Each number is 500 + 40 x the weight over its row's rms, rounded and kept within 0 to 999. Layers, rows and columns count from 0. Numbers have three digits each. The size before them is the row's rms in percent of the matrix's.

# v: layer 4 attention value, 768x768, rms 0.0908, rows 665-697, columns 144-191
# o: layer 4 attention output (transposed), 768x768, rms 0.0845, rows 665-696, columns 144-191
# q: layer 4 attention query, 768x768, rms 0.0894, rows 672-767, columns 144-191
# k: layer 4 attention key, 768x768, rms 0.0856, rows 672-767, columns 144-191
v665 099:520454479522490477455459505514501547489595526469419462496426493523498510556505559521474482532533471395520471524502516562531448506421486483507502
o665 092:470520467507458392504461450518547475536455474539526375473464500464453468498509495516491473517489499504467533570566482545511518504463556532497456
v666 109:471472545484490475520456496466488437551476536434507511498458507510540484461559489462542529514441560516477401518435520516459545537552551482477447
o666 095:512553578467536507535507568609491544448563519514495525438573497459519546468566464487523442510493494451515530519490478502514473485484495532452566
v667 113:551471460440536435498518486553570554511514462435603524549529479508450465558482513474470579444566448530433479537538535425520510482547525606503530
o667 100:476491424436556558486515576487509489420429520647461500504584537390486558437486535545502485513464603515508456504509482468493525470554487481509518
v668 108:513523483462548541457505451499463500551519472464622520493506438490523514469437471566465544467482526499487530459445474473511530392445511494455503
o668 099:515465523465489547545581521492559527463471450552451517512422548559467478495483525594539534432492477464434500533511603523432599525497534466568492
v669 103:482487553528473569508415508498528481467532487498500524607483524481469476533533532446506532456487496589468522496507458487471446598419535550483497
o669 094:474527512574508520482534468494410463514556526462482503519597521500485510479436483493490518450494488495412517533601389532506511520530457531530487
v670 092:499479444516421475453502570454563499544653476497528507554570513495456453465479534512500526539475638424462501544524514524552526472517504453492450
o670 090:471495531516484566521525405474468546461490486484485521564501511506480557500490543501446459528506532479569525532579501509477483516444485465459431
v671 105:553446440476476539561474520521558516465502522497477544471513534494491501509457517452525456595540525509508469443528508512496522547525489552512568
o671 095:428469522471550479516483525442466526502449501520533574489477534467493560601483461512459537455441559514545457505499499498545493531500524535462462
q672 137:525450499481464453502512470538596574464535483490516508516543441582458452567545529442499561570558475497504565499480521517371497465513508477499461
k672 120:468446561559501540428536504541516599476510488598511452452487504484512444568528504494460496478518489508476498461543497496446597491497437472534444
q673 129:494524607478548496514462499473504500526459469482519546539534566539505472497487550540600489506490481442504458476504509508500512535465488502537510
k673 118:512516435455478424437516497512458509528553534556458508534546529444420511519543499480565417509521506530522494481451532540517529478466446534494507
q674 135:490414495510530546532458488514512472479543518521468478509515510496451436518506550477515447544519503535469525505490561441472569545490540465508435
k674 121:526488515511446492603572526512480487498476433499465492489512489471552495536486552484541520523499506451476519460556551472546517524519533546442495
q675 136:462486560442475484559466539506535474596492475435536501491460490521567472528464461430464508503503501508522436521483424456443529512514538423561440
k675 124:476522540463502497489537539480477471479419541451538478586396459523456546507529493478502540432498494472553472446513471516490488494494565432600527
q676 124:464499497492540545463449483444494457415452470494478495457558503449508494513478564551397530479565508455517561491527405468468507524502489511447507
k676 117:519441430507543525466483452488503483492529487456487486604513531541451447557527496527492457570477462444550482438534526526467523487485419467502446
q677 135:478480463463442540434528513519470536486518533450533535513504496471448526455519511523558535501450545481426435458530498440552476510455465511557505
k677 122:512542543601477503456512562486554551535492481514482522486488422477482467508518511508521560448490556474570543512487477468549409551478469491534499
q678 152:461504511437462473524510579496459509522545493504484515477486446458496564420554543543450425476511500471575427502461539463523500498481497507519508
k678 128:515516470531498505491522542463434382441426525442533475541503506523518576459574460575533492533545495464496462418501490424529489437507538508462518
q679 136:478432505554470457469484583514489492458493519534477477496509550489447538412439485547512511490451549407534515470516552479479575559488566503438519
k679 122:516505485582446520492551441501479385514506555510534527479462490445494537500506531508542523521439509472483496476537504486452460453479520533468482
q680 131:543530488508495547528509569550495442488546477538442479520463424483505426480485505572536536522449483448562468481498495421505506492469549461499479
k680 116:429432508531513484490444542517458547511511509472507471510527462480483453505475487494523463469420488424426533527523461535538418523516531529597490
q681 143:500483471494469461500478466520557479455557498481487503524487496465457490572496572523489448520516505460494581532418550584448528519482462535558528
k681 124:588412500483505450518465421502481506412483477525509513504440505493545508547525542548525518539484544574560507442519509534417491548422472558481503
q682 137:503510486553538565521537497483502474484570546426538516424523545536482461525498577530589456551452532504453505523428520453504443556488517446501437
k682 123:512594462524471536465480479561456518500577500528483572593479442509464511442466542468492426473466505463447530540434510490528485510449529515532534
q683 139:546502528541504500385498479585473520496488449551484593546488440478500451532519515541528543529543467542438563561531562500495503502490539487513427
k683 123:534488534463493540509500476537461544453458536541473549503483483509472533524493509531478547513491504646432523565561487461487555464511560481446443
q684 135:505500499496475475557453485464536512536488442456525525627553497456395602492456447434440496492517445525576477547540545509582454507510527508489442
k684 120:491466461509532512507496461548560510540488506532450578433610442489499458473540477458535563508522496466507516452477483549514549456549515407407482
q685 136:531464519520479496473524536556453493545464560506531568525522508578491474528531499533505497504452503493501441479503516457527493500518505591565535
k685 121:490470438552488527460485484506506472448440500489510573480517458484513483494429511486503496469509456520515496402463446504436521511514518590457533
q686 130:549545482451581490506515470470505562498545482451509502541535416557506507555504510471454541484412487464482460480490448493553454466515374498458426
k686 116:510572554481542487517449503515373430445544548442559434494543535520466447456477541483528464484520562488469453519516410455502474502529387509544516
q687 135:484512553466516494486521517512487442498508464535463506498455507542515507496455521504475412480529513454470485558437475515512437542528451536526450
k687 122:581545516494486505580474484532460513513602530504582520524532465524543549528539490475541487531498554499459475497522528519517459628416449486567478
q688 138:435365496429521525519473482528467480573574577595564474463434483415490461509531486520524487505532529488548414544529455454575493512520518574523549
k688 125:492476564498482458482488473519494464520491496537508486468558523417459464533554551565488492477531497510485546444503558548488500574501449505494430
q689 139:565479504551541500479500468559484501520520498447445470478511559524556500480505464479505534587483481543483526502455492519536526469556499526424497
k689 123:522531575458527467508438480493498498502544482463590580506437435514534470435511533544507499556520458541469511568489514543547531466413508528497479
q690 136:557409494515504466493508487456525433481498446419468524500488541499478602473485545442460573519575469482566579504455492517483459501561454494512490
k690 124:520491491440574561557490477411468470506521397398514513530478510520485556493529513550438513519553415476529478471447529562430430548509541446521515
q691 154:537493491423523515540478486464513553494512516520545506495532507400489493474514619527538496558523461521552527475495516545492449437448523539431514
k691 128:522432458451443464472417544523526536491471434492543531566541517436501466543507523572511468499495397491520469515604488540502529496469508480512501
q692 141:502479526470595540537502499482460436517455498527502567476425483485513516481508596527524552550553507401530558471530533497577492485510451526487492
k692 122:550458543530494570543439530540536511482450517497486539480523473495466533477415537551524520556513488509510535552507476507495512504520389558530470
q693 155:491432448480520485554509469430497563445486462371473450447541480446519543485470518445470476511504494472458424536461461536467559453538436508438519
k693 126:500496495488559532477479532518514435504528458455501517545534520522516453485557522439480520537518465504549509539534546563483524453513481437482451
q694 141:509478483529470542508394467488564429530436548510519495516500453481481501497465568544441461551519547546492587556520513488495506523424538476487513
k694 124:505404400541567484542410505451597363502526470502483486457451541432447500506554475496476545533514478469536541507528490501421516412511496511566540
q695 136:456500513472513519512417492538534491526480497508518537442533499531463618394540415486453469432498469495547469503534438486508456513468575487475484
k695 121:494534557512463506505462561521486558496481530563509503524498469497535409418558485543505580545516500481512562528449480439481467550498490370567491
q696 133:491520477485535424457534531422543483503579491433460482472503476506499521538520457506482480456495400486549565515491565521570536477528423509512569
k696 117:484468566449573479488514499490552597484527454502403434523450563398526505575564578487525479494503522587528493507516520509508500539475473460484509
q697 144:509482502512520507479483514478517559466490470535540447553545507523510429402603579533474534504585471535504485535443450492412469477441550486568437
k697 126:554519491506529495444484550479531512455461462616524519511495504528487462551538511529442517535507507526512507512450441538409475514493472530460483
q698 137:504444466458517416519522466478572503525532500408427432438529512464490523494544518477458486490482490480484508540522495569474479489537538516425531
k698 122:489492541490506507496534550462478483526572462477505514438523486481512488526502567528456468528471449488543506558511456520533500465454480506504517
q699 141:572460507492476514469567478570459484502523486615486531494514486478423482535469465537499462559521469541543512451496450490453511521488563470558436
k699 125:498515504491520509437483512534565528465529515506481498524450506489540555526433463537515490488505487503495434487479487559436417521476565553506476
q700 163:455492481523449495494546523521510498476512554522522498513491520579493490527516526523516531468545465517564467489443483479541505496492477494450439
k700 136:571455477440489504512512429490504497466509423539471545507528499525476458519495425493570508538476475532471466490470427492534503595489568576516415
q701 142:546518533526470464501496462460487501565506543474610526482405476593491477448588533450508487473475548575547552510542454495537464497494501450592460
k701 126:462512465484469498530517459458547544502543485492432562498523502538422510499552493415394533462527513531512522473524448444553446495516465578525479
q702 126:521499452478544568466465432466478436499557461494497475420539459517479457553484477448540490458558562489446561549537543428476499497557498534495447
k702 113:527496510513525448489420463447441548516465551483556542473510502548501495513564524430442549572538431478483563426469450509451468551548486541529456
q703 146:511524479514492505577404547552487462549494525530448520551504542503451493528471445482442523505560539545502557446481475495570465492483585511457497
k703 124:442481534449486500584496476482448482560532534551416527470483504516432517486503458506527498417524524477487473423559545553535545434501586473478482
q704 140:483497475473509484540493517556571507510451437472475501481446525532568544555538480474581518562557436376486588500484486478497479453503453515525556
k704 122:481552485484558508523484444465498606526552534447521500459448468446582483539484523548552487516518431577484514516542511423551461492474479553523521
q705 142:458539457591462481458517571407469508482509528533448438496439518519629526491486464547413464523523475445519504543481504468487510537503560481545507
k705 124:460514579562516561586513499455514409454423503533513570512454455495494506488481443455504477500479521499532522544494474491481541546479457512559468
q706 139:425424504474476569519539494508503511533510447549498494525507459498503531485484573512526495490508462462466499477487459493480570566505498486520483
k706 126:520465433463496490533495561517543552492500531505484465568539515491463488509542520486566565498550458531503493526525443540513587555530554511495498
q707 140:514515463494463425463555505455461432471536590497529471471473461497427496587504496506506505494439569610493496510585468451486559500479482488561482
k707 124:475480491540477506467549504545457550535459539464481462484509449419493515553459584553453537468544487491461515508413511554454419559520503480535492
q708 137:481489533507493487535476511494487502506479480512524568472546482479469499486505452554470467484466527537520449511509419487425540527511501515487475
k708 122:477478550563490492470517479508481548484418543527513533539548572525513514526499535467476532512548483485475485461492561414426439518501525520597449
q709 136:510443449510531449554450424532468497469582554499470507485548502478531530422515524522494458550523449584484514452535507420490472491463544492472507
k709 120:498489409477493505537503450515586517521521501525509483556515497492467481429553506581458459525483482489471532489517438475498440385523468461483520
q710 134:478501579538517475480528533468462526443465498478523528574536473518474495473474438562439518482478436617517392533467435520460495559487512513501544
k710 124:538508476566485442476474550489500450454504589517559525510516529474555532473509492514542494423492489565473465505506467469468545512474557557441479
q711 130:492519546510551494468527429530472462462496443496428471470496516543486486487442531519463506480465478420518543522424454469546530508512490513474480
k711 118:477496466538547510473496475466431537496469546457504554534514481523481495481490445582508470487572507531454494493540471456522477518491442520549441
q712 145:495528475508527498509442501492517544524477497391462450444487541458502557492554532492505486550497502527553425505490510480513505533514488474487569
k712 127:536585447581539514523493490537566512463594501409471471459480498445519577524474418509436459582400574523502565456499534466456445455393465578514491
q713 149:538534541528512500460608591538487432502506475464520485546514498471567541501521488582529611480488498498573421548456485536510482483438528520408461
k713 124:540472532482532543438460521521466532552445574502467505500477512571518433471517430475494486466496566491553452516459457562451497576505443507460487
q714 153:439529520518464520451408518495488491492534538518495475582496558549510494501552469541486444482498525484520527535510567520493426505481542473510490
k714 130:492470473495420499475421525493491528499482511502545502552544532494502523551530482457466513543492486492539511533519498492506466456483502505463473
q715 146:534501491499530496460481482537500529409530505462514461521560575542564529577486539528533489521532414544419548503495559567521463552477482504454476
k715 129:454635449518497475499471525477494569508564533531532479498573482517551501537471498448507552480518392463536471534473486553590467584488536499440508
q716 145:507557531413535514531531535448474514471529483484500576517480484545508518541505533462481494531483558461480472493498479510483492529514483545522531
k716 128:554512498531501550452483435555475464559486530471543496447457465509493538559546555465502435547458542499503462480493484514489495432463422520442573
q717 140:550506499478549518589503458472449469459546509514504529543498487552536611498515477484488464480535385521526535501466513490490453511489476557440408
k717 122:523479567447532519491472421505520475512502461516515548488514486586533519522508453490456484474494515506495496565466455565496476589451461513499487
q718 132:538536450524469545444475533432497455538506479498467418525512498470489522538519553476499485480491533454503501499444530488525454496485490503430565
k718 118:553603470441420552467560496450508499515486475465468499492534532498488543532496508522533512493501535514433569531488538544488552546588433478398528
q719 151:533468508523485571538453476524574461548476468454501537533491508472498471499565500488501473519514435479492482454512560453534464521547523528511534
k719 124:499482510429531467514441503445535519541486557467474530466435497467485475523573448512520500473580430443521499480508482551527578555468542513528602
q720 145:528449514524494489523486461589517531494522454491574534454545503506559516434473474513447480514557462559519540516499445549465515512478456466451425
k720 127:527494511573468452475482489425453462477504585437464436558416460470531421477517456565462514514471474537619541533523520492495419506506484476384491
q721 142:468352480495485567530463494475453450482489423564494491468503462469396439476461432511547516399474526435538440452557533436492481506509520505461436
k721 125:490444482471403493463493492502546445499491542532506529449501465532494517541445554469537473561458582381438523472509493507467495523497454409555473
q722 143:554516533507588523471577572494537480511462449499470492514491508510501504536540488500468538400508429482417541501574552519520523533495484578540548
k722 123:536497489513502461460514477561522462523464540473513562496488419519513503542555498437477523490493498493537525515554519536512519458535448491517533
q723 143:435481506445493461522557483504548499533499495575504389502461512450514474498490435453481471470450428434515563508457450528565534537449418526513554
k723 126:482452416507530437550535470397582459430541499511509454600483468527531497503472527498412482527491568492507472473469500503503528503542497490505577
q724 143:544571565495507445486391489561475579542553478505459507582520552574553580503521495473474555518494466491562570477545510490487516505448526495549491
k724 124:467540479499538457498431514535468559514451482494499494491497527574487493556494442437474532509458472521559483567496428418577487494513498525436475
q725 144:475511521519432551457560510460441488461481495509537540482569518514485447463452491481552540439595511516512456452547446456511474479503562508461526
k725 127:505470494454503439481457525523433431529532465491484585494517500534538513595510468493541466443496476506384450435537484440541501500455567541561466
q726 132:431564491547526494480440598492457506396527532526515454520520517421553493583570496467458556511467565548500500451562499507521512476484498534544549
k726 118:564524486516561425502494555528553482498543565445503517527441594430519528525510477492459515424482552560496476461479459567478474543408492531502548
q727 144:443453459537503478462406387527507510446501537487438547488476460449446566445483412505490445551519457477512530540463516457506408525551495466483522
k727 122:508485536462456528589482463473546453484496414532522466405472533521506509461576491493492511518463572430553540508516529549545507512457550482472513
q728 146:520511558509546444484502568552564517504569458477475510562568500549493457577514520454528585462424481460494524456546455483484468477488514541520494
k728 125:487452461509487454488432484550466528512540464492477484439493514513446465538537469467521481459487500456425525563493542485442501481433473509427431
q729 149:523477483463474516534501534576492587508526495544520485540491478553482506497534491468531470517503534500455558478559452463436511530502517541497459
k729 126:475531471523519503497532520587442563484524455526461504502457540505464567491465554466492503428496563534391553516562459555563606513524520512484495
q730 137:455510470504464454471484464507464500437534517560443553481495515497452473483424572505457498528465588503542479499500485422435512459489419543482488
k730 127:515484479512469586384520563456569518407593505533471481431504483501476491484487483475428499565556499527524566421544531507510540467537545525482552
q731 143:498468562552466519498478479562494520556494494521537439473559590544547451459471530444516514539463584500472417506429478520559523470498591468545413
k731 122:458516419491523454546587493589503489510499496502556447434552558501512475458540456501549442544545478452507457552499497550453483485491499505528449
q732 145:396486522459517548456574545517449433540446492530551460516493506454420509485482476577483501501478604523604474481546496556524404536508458529495526
k732 129:504543542460495491463515577512516436500456574565541501491533451480567564476500550524440452452440474493573512541506507498509494459558456473515509
q733 139:488480530457482477522482484480525479502502469433481546511447518516491555438512476490449572459471444470534587498476497436529500603441525490488439
k733 119:490498476529499496527478447470541538488495521427428435563551514513566556440504547522524527520437447482525527618536416486492433486549512456513526
q734 143:513462543527514453565547470585522509484490548551500473439503498492426539469494487502447471525521444515516443506460495490497528436568446537519440
k734 124:470517623495508577461516489475507533530502517557433571479504465570472477415551469445493466457511424528532511482488493476583457482524531447553466
q735 142:504468503549491484559498598492434502417452516522504491558544461439515541460501533569520522521435594451477420512491523487436542497444482477512524
k735 123:501450481516539486591497595553424440521425430517560538507556511481531481478480498556532487562541527441483480486490484489523483569507556507442493
q736 144:438491486478475422512518502503488524498545534518479526495528427400536561534557533509520447567583457559525454514477402515508468513457572487546483
k736 126:524526493497478461478551444489515447486521544489448477457524515466504533494527460515446526416525531511492481519437473551463476498457513525510474
q737 136:399537473473529535494509493461576530452475485558485429489545577525395420525462540513494472497522499474433506509491509535476569481541510421550506
k737 123:478428407505473534526491482462560487495487490510479379536450552428487477495491513596509417561514553528489503486425575410466549482494524518561578
q738 138:547508477559473584536353486530430456585512523494494547455462461487475498419450508557511473496476597474582534503445524492458488508461503487436527
k738 121:516486573509501471520512488523464488495453560515486565523529450508493563508491501480531537524435491478558554482432574468535472511497509481438407
q739 150:482444487479542516485431521474503508545575494453471443490528530449463531522499439529545462532558409545475549538487535505500400543418473459509541
k739 132:440445563445555478459497511447486494553486483524516408445523516484483511471531480432490430429581459573392459552426504475530433521482507467435495
q740 142:485476480459403559543584541592503542483463538497518587456502467495458502454472495489546545498477531448463405468506479569482480509504518485545475
k740 122:494536505452454537548481514517489549555440458547474543497455447513505517488511467501514582389490534473536419402512557479392534439505575504424553
q741 138:476469511528467513538448462557480550533485538464434490496514505428531449563459507489524527548489458517510524416475535449547531482482502505502509
k741 124:466548462439487472563477408479490520519501523427497510502487511525554490517453471433521499467501487506506508467503499549580525489519523456515513
q742 142:431507519483507525453458587429535483536555459475557484493523494537504477555612500480496529480510481447456499500524456455477524431502498539516486
k742 123:474497534549467527527459539388458496517492568478538519519561491547440449556551557446435476478449488426483523576506435372473570529536435466472544
q743 145:482455515543451525464487478519462563497545505496520588482460469514459590536587527545500499520611388604603478497443498517521498482489512471523480
k743 123:528500497484467521516570456505583526497503497453527532508439513446525524532521450520519495532567420548542426509495487525483466457546423550506558
q744 136:469479475471536455495550502523489495551471516506471543485465499507485472464477472518511529470571541529522570525443498548533496467541498467481510
k744 123:535493469423489519454526467501493546547451551486488493480467499533539541456459464505494464506546449495496465522476525495524505492497409440574514
q745 131:517447510492506497518488485504537463538459507601467468498511573516442506507488521504549504439501502541466568515562554488519542488566558468462451
k745 119:533487460493527483480506529429472490479529534551463566543440510513574529508403501504563477525509471552503544556542482493503465487505545481559503
q746 143:543456533514515500549560492543538491458510533482500450488512573568470386390448471510490540453474541517482543497564511555477543466542505559526516
k746 129:461489485518493439477556544563554511431487533501432519505423476531537438472437507457506457553498545537515562499446534506535463467519461577488486
q747 126:491522435478539505530511458496439484542534547520550574527499499517458463533488517499549515487451445555512565502551484466512458462607469543562502
k747 113:531502508467485493435457467543515469518424472522488462503481491458520476479467496501450457473519477522488516517461530441467483568525511444516529
q748 139:526428532478501531465541560521466511474419526504496515547481425493474431493505461493519488529490494452563398484433475527495504482485550453526491
k748 119:539450495478446503539539556487500553483494518551531460483548509469554531408539404531578587516457527483476494567458434539460458544534502542474467
q749 154:534518447529435524475468428456479548490443426477566503475489450479488446495487518476495464501475465484493464488513503517507538454547446512512546
k749 128:422516526500497499540493496475498441460527435464431460540583525469487466448495522408457490486481429549522564537536518468472563561449432505489485
q750 141:464453488506510546464499508526545449568535464507528501535496522541482459547565490488534494469523457484500473518547475549459484476537548427431493
k750 124:554563542515510534411421423492545483443458449467484449467516575495480509442603550524445552594511447485498493507494475507460504522493509430487493
q751 131:455501500491531480536486475546469512517495520564510536475580495477492512490507471505468504535451452503571579477544519474515481529450561536433557
k751 118:487484436472523523511534501466579480492474469496529511500542511484466486502506492473504535483510490529573462465487409483549527538534498478557524
q752 145:450465493530544434493532544494529471480520519435478495510530479545528488447521486431467463474467455491525436479490482461502512535503569510490543
k752 126:502418511501490558500547538530521573516489548501475451457483527527541500496439513454444549526457478497460512501560468473539578512499481547537475
q753 138:503499538469562541534548514612538465426462496583491532435455463586518501470498494506505532546511509499517514514494480468460473477471543485526500
k753 122:535468558516480562550487446561518554448504527506518518529540468541503423457498478521459482509508501477505488555417486525464514432479489527487480
q754 144:516521469508509555486501585515495561507533546406437494485471523471456471567522583449503550558503515443490494497489516537441494424420441475504490
k754 130:555510479498508499483553543513558558482478504478462468460421478552492474532498562585518549526460539525485471535492457526523460455529490455503551
q755 136:479518466543487523512513555450491447592509502509535534498490552540516524496490489534410512520506547483543453508460442464506470474455455524464487
k755 122:478503474473505498541546514525432507543440432495518565470512512469512532439555530533452530440530490431530503477526413586538453510484519503462558
q756 148:402557474506525506570490511482495430444484565465533439542473453488552475495506495586469504551546596448491486467489503519536490539472414514538533
k756 127:492462473460488538554454521507461459509553521509565515455450528466540503471513461488480480486500517466529518486524505488458561546480460533560528
q757 156:555463519543546484533450555523541536493559490493468439486509531494537452511529538567509553478527386476468546565460447507498523505465523460479568
k757 129:500486498493516481529467551485522582455500565533446559582484508576479433488586501457501459548513460482486561546503534529497442464522557569534517
q758 140:479508545457488447529466530539534486504551543472473482489510514462563548474561474528585538485518466521529500441518495447575432526479470523463451
k758 124:483531460562526455438462465481483468547515548466498460608546518512494516476526553539529536496523491494519532496532448440537446481546483457482528
q759 154:481385539506415479531498506534551546499495523519453487567496489560437478499476458466514548486510575483462414496496523455551521545442597456421469
k759 128:512416535506490549512498540575585496465465551517467459523493489464499501506536526512537523526555476467460560476485476564515514476443550502495460
q760 150:462599537523571478469492612502454471480541449527530548496501504561512523495508487451488475518464530439489420462505513459581451508489465502454535
k760 131:471573454542517419468441496541478587506514592547478539490487508519484454429452424562538512581460532446549490544484483557580520508509494508422427
q761 137:484546525629477523494472392562541545531539512517482481426556581522473548534516529511557517499541540486514583478462451455425524515495457463474442
k761 122:511583591513482540473503497516528581457488479504555513497439522457506532439429524547468446516548521536534603527463537460465519514427573404614413
q762 150:551571503523454533497526462519475564455479484500509510484541448507444518529533471511465452480516476538442446573463548563484532525534449485525557
k762 128:459535500464457517519554459562504414416541484504454509440555453475505520502500454427537536490510410524510426424532496590501526442464538543411480
q763 144:531510469547511485489501481541418530486489493514521436457425457535479466555506453564479514445558521467435601535544430507490520538509596552497483
k763 127:447469524558513530505503507447463457505539546583584436512469617525531525509518483500504510466555495510483548587549480506465516513518486515510510
q764 141:491482485538484479526500552408566578461470535454476532548528541546555503494432496518530443490540524500502461437493538419519456519485516534559564
k764 126:519486510585544410518507465475496454490470482446502567517499564513493487534496496576537518503488486468535523519492502501480559469429526469515467
q765 146:474559426538512506440529471542510488471559499537455469506479537503532507442458537582521445544512485486455601542533471495478482542488519528526520
k765 127:548461483549495528516445450515461488428518517501487469479500504412528511503494479502467388546476526527435595502537506521496525573451472506571510
q766 143:519495519573507527513473585508559446465525508512488474567510529458522550536493544547523528561495586410531554509536489504561502558418519504496491
k766 125:505516437495506497478522466492585529454461449473502516501459480555518509500463547515473550545524556439536514534494474500526511516510483591541541
q767 139:485489553456504435409483498553510565445507551524498478577528562500375559501447488521519542498467465509491523405502504488547513530497472458479455
k767 123:460417545538476470527464558439557524466592505472470493533506543461538498543445485516530522558500484554494490512508470578524504570451488547500504
v672 118:557512559497464461490475508536568490552546510462447484490498466508473529532436421503505547444513497543472487485522494501525504487488508472502528
o672 115:453426505491521485508466505487451501541493507477495473465451477459480498535560486498476508475535534529509528475476532519539495472469548512521472
v673 120:512621482523490486504551501526466507472547507476443563520543452501467489575580413478549536576501452486400463564543468511523477577421464592492554
o673 118:525484464570468561506497533475503495471523466459538477528530548556574452421481576491541486490513433426491558527517512521479565448478592533458527
v674 131:554457470474478470554541440452476416487472511538520535503553519460504452538519565549543521473481515533537533506539487487507581464543471465478537
o674 116:490481482515525509567492566487470499483529505431534527511554558505487427470480558574588530515491543556433489441526538455535484440444536542542552
v675 119:493403547472554514516572520428482438481535507520478509464548563518526435472494502462479477477506544461517492523547533467470493517506495413569448
o675 118:504465533555485499423459613502555534484477488541489520538551548549413504465495516538485510531510494516495508471442478489452511445429473506535472
v676 124:431518512484533444467563512484555427429471495507561451572570485508468552489492524526495457521461470501490422451427442452418516404505530544494477
o676 120:520491551544458519451533495488545543547461508498558486540524474541510503536548503508538532519513459489554544556462495547481511506558510483423487
v677 120:510467504460501501461464547427536474563476489499478488482459501549494514484441496450522530508531516549528524526547515551499517487532428503498547
o677 120:485501491552490486532452488483458512548426532506501570489434498481531510561494538524531535478494509520500604453486525470440456494446456519417490
v678 123:501531468517503411548455481485457464579570522476522510511531520494496526510454539510525509551544528516536528490438489497538494469530530556546591
o678 117:484532496461481475538529487505474523603525452464437511470431502595504481517508567481492495484527483480493489491494465432478574510546509540395509
v679 122:486474489565449472449534468512527486494510462451507428472445534492469498443522508478413511487479491527472507468465484489544527485537527494530558
o679 120:495545476459591422558507477501527525585474561487550518508491508514627437468537547557505482482571468505516464505472440528639487497533453429522492
v680 120:471573546505494542490476459511484532529521449567493464504421548620536493500518510455527488530547495507482536486568525472468522475538543514515458
o680 117:516495501490542434496494450534557510515542485492523479500479528461538554482448591453424526507544438576526518514527480462489509469525488458490477
v681 122:636463516486448496467493432546547552479524519527474473523579462580514563505482486511542564591513508538531495498516521542476440528484533477499417
o681 117:519527489511541524500428464470423497528451497480487594508489512490506478511504517531444509497499505496590465528309476488414463522404561503477431
v682 120:434506523518504505530505496538560480545526521455496441497520508491532415523537561488581511499495519458502505499508494519478493441477454471492562
o682 118:529425491507534510466536499476508531513496526488498462501445500526506418496483513469515485448494457491486562478524484482509546515494537498567480
v683 119:518586521472502512468535460537490507520482531479545458539533461547495548499484521526487436427533479559469512558502528442489516475491473549515471
o683 117:487506538538497519502540488419456545531478505477550456483456501485487564497491502525573497447530587511543429473453441467463510544456423440541482
v684 115:551486540509537499501474495523490508520484526508460472647547549456532527450470545506499472533513478496471607524538457489467579552506512463493467
o684 113:480476451479505500454469512485488592463445484481516520497478536512535535528546475543539531441509440556460512555555442433600481550466469573443472
v685 121:458513460479454442507498482529525562527451519490474421446630588473488518481515518502496523559515469609467530439456501456513571488500477485472503
o685 118:589437522473487536443490425564472537462510523491472516518518460468428481509508491508565440526553494477558423522574501475540510571516553580489440
v686 115:528541522541517535501525482513398442478453442507555445465422547501493534481481526540517474460441516573450473480452489464525490503465465486508513
o686 116:503447502455487493515508486519507507572545488405516568452511505534579493515479475488467470413502515454557559555504455536438453480485523478595544
v687 118:548526489462549539411450512496532484449562375532515504443414492475459480515491456454521460454482486493518562485469483511483465412528547597437455
o687 120:551484511484491563531585551495453517522515549510446518497508531498518488478501576484567574485556490499436450521554526552459490488458445525552431
v688 118:504492504488501474527578498536472474543475462477464547471511559483481504459480461523543513510490508502502516487481504497536548474529366434498454
o688 118:497518519546464471509539478469497497512487525475486578524468569461463518539461483485459518438533500529459431508508563513449557527563572500569530
v689 120:477556564457494495594512473469515461494514416547460532523431446437534456522472486524425455456513504576548546530465518543492445508440517502426449
o689 119:522540500570462498486477479557507551542491566514454459443541521471539544558515460500547511552446530600498493405492560401459486578470507494475503
v690 114:517461491506520553512502544484485492443524482522456475494427480550494568513486488380538550528523442519505469525425480463527497487494621536561511
o690 116:483494511541453467517494583467564485521575539479490496576462498520482460457533526575465410478508437520454516472475541495574506514534527489575433
v691 116:496527498483495481496522404512449506520506438528477483486513516461540511500498490526494506461501542583527506624554473478476592420473503439490496
o691 118:482484489566472567483476523483559543511475475470471520466482514590371511472544466437573495489527509549442522482501478500514533532475534497416481
v692 119:505491513511513481469533501481512547475506519458531558491596529567515554424448419527546480447434482539488474458512536478509540509504600489456496
o692 119:446527520529453543533500503471485523546478416510471477455500493441535540476509499488484432496587432521503374480507463538434463496520544537457486
v693 117:456557484505451534577457565479534516538567456493496450515556542562506513526508481514498488545541474444505500590489477517488547543504476517565572
o693 116:493526498556478581490438534486504519489460487434556475471482500439447543478457493516445457492544457502441461515540560521503519495503489431510467
v694 123:496548511525511507510452443484419482539506446510485500497448516568525507542531523405491542415526418535486552504548497537491535577532457564463440
o694 120:501514528482511495484528532507483492433534464523516539491464490570490549585546524555520517505582514455437452527499457503537475555466389527537474
v695 118:433492460502508549507445465516467546431416537543464524463439456513490494529498534389520467447549483491477547506511433533455455519534466491453542
o695 120:517518478567423453492509500430460502467489494418448466539488546501515478466432460518372504509437538559440557483483490423553444512448446536495527
v696 118:531507495523495489505543516557531454570434572490498518513468431422509485504487523588487504478479429488521447448474508438502539523490482569471457
o696 113:543493489465488559523511586460585482451463452469477507512458553479631417508489502509488500518484455556472472516479494563506518512519519557486577
v697 117:486453481521508534560523496454454445508522452530527530529526485559493463488523512527535459475490515472487595488477449439483462550534550541448495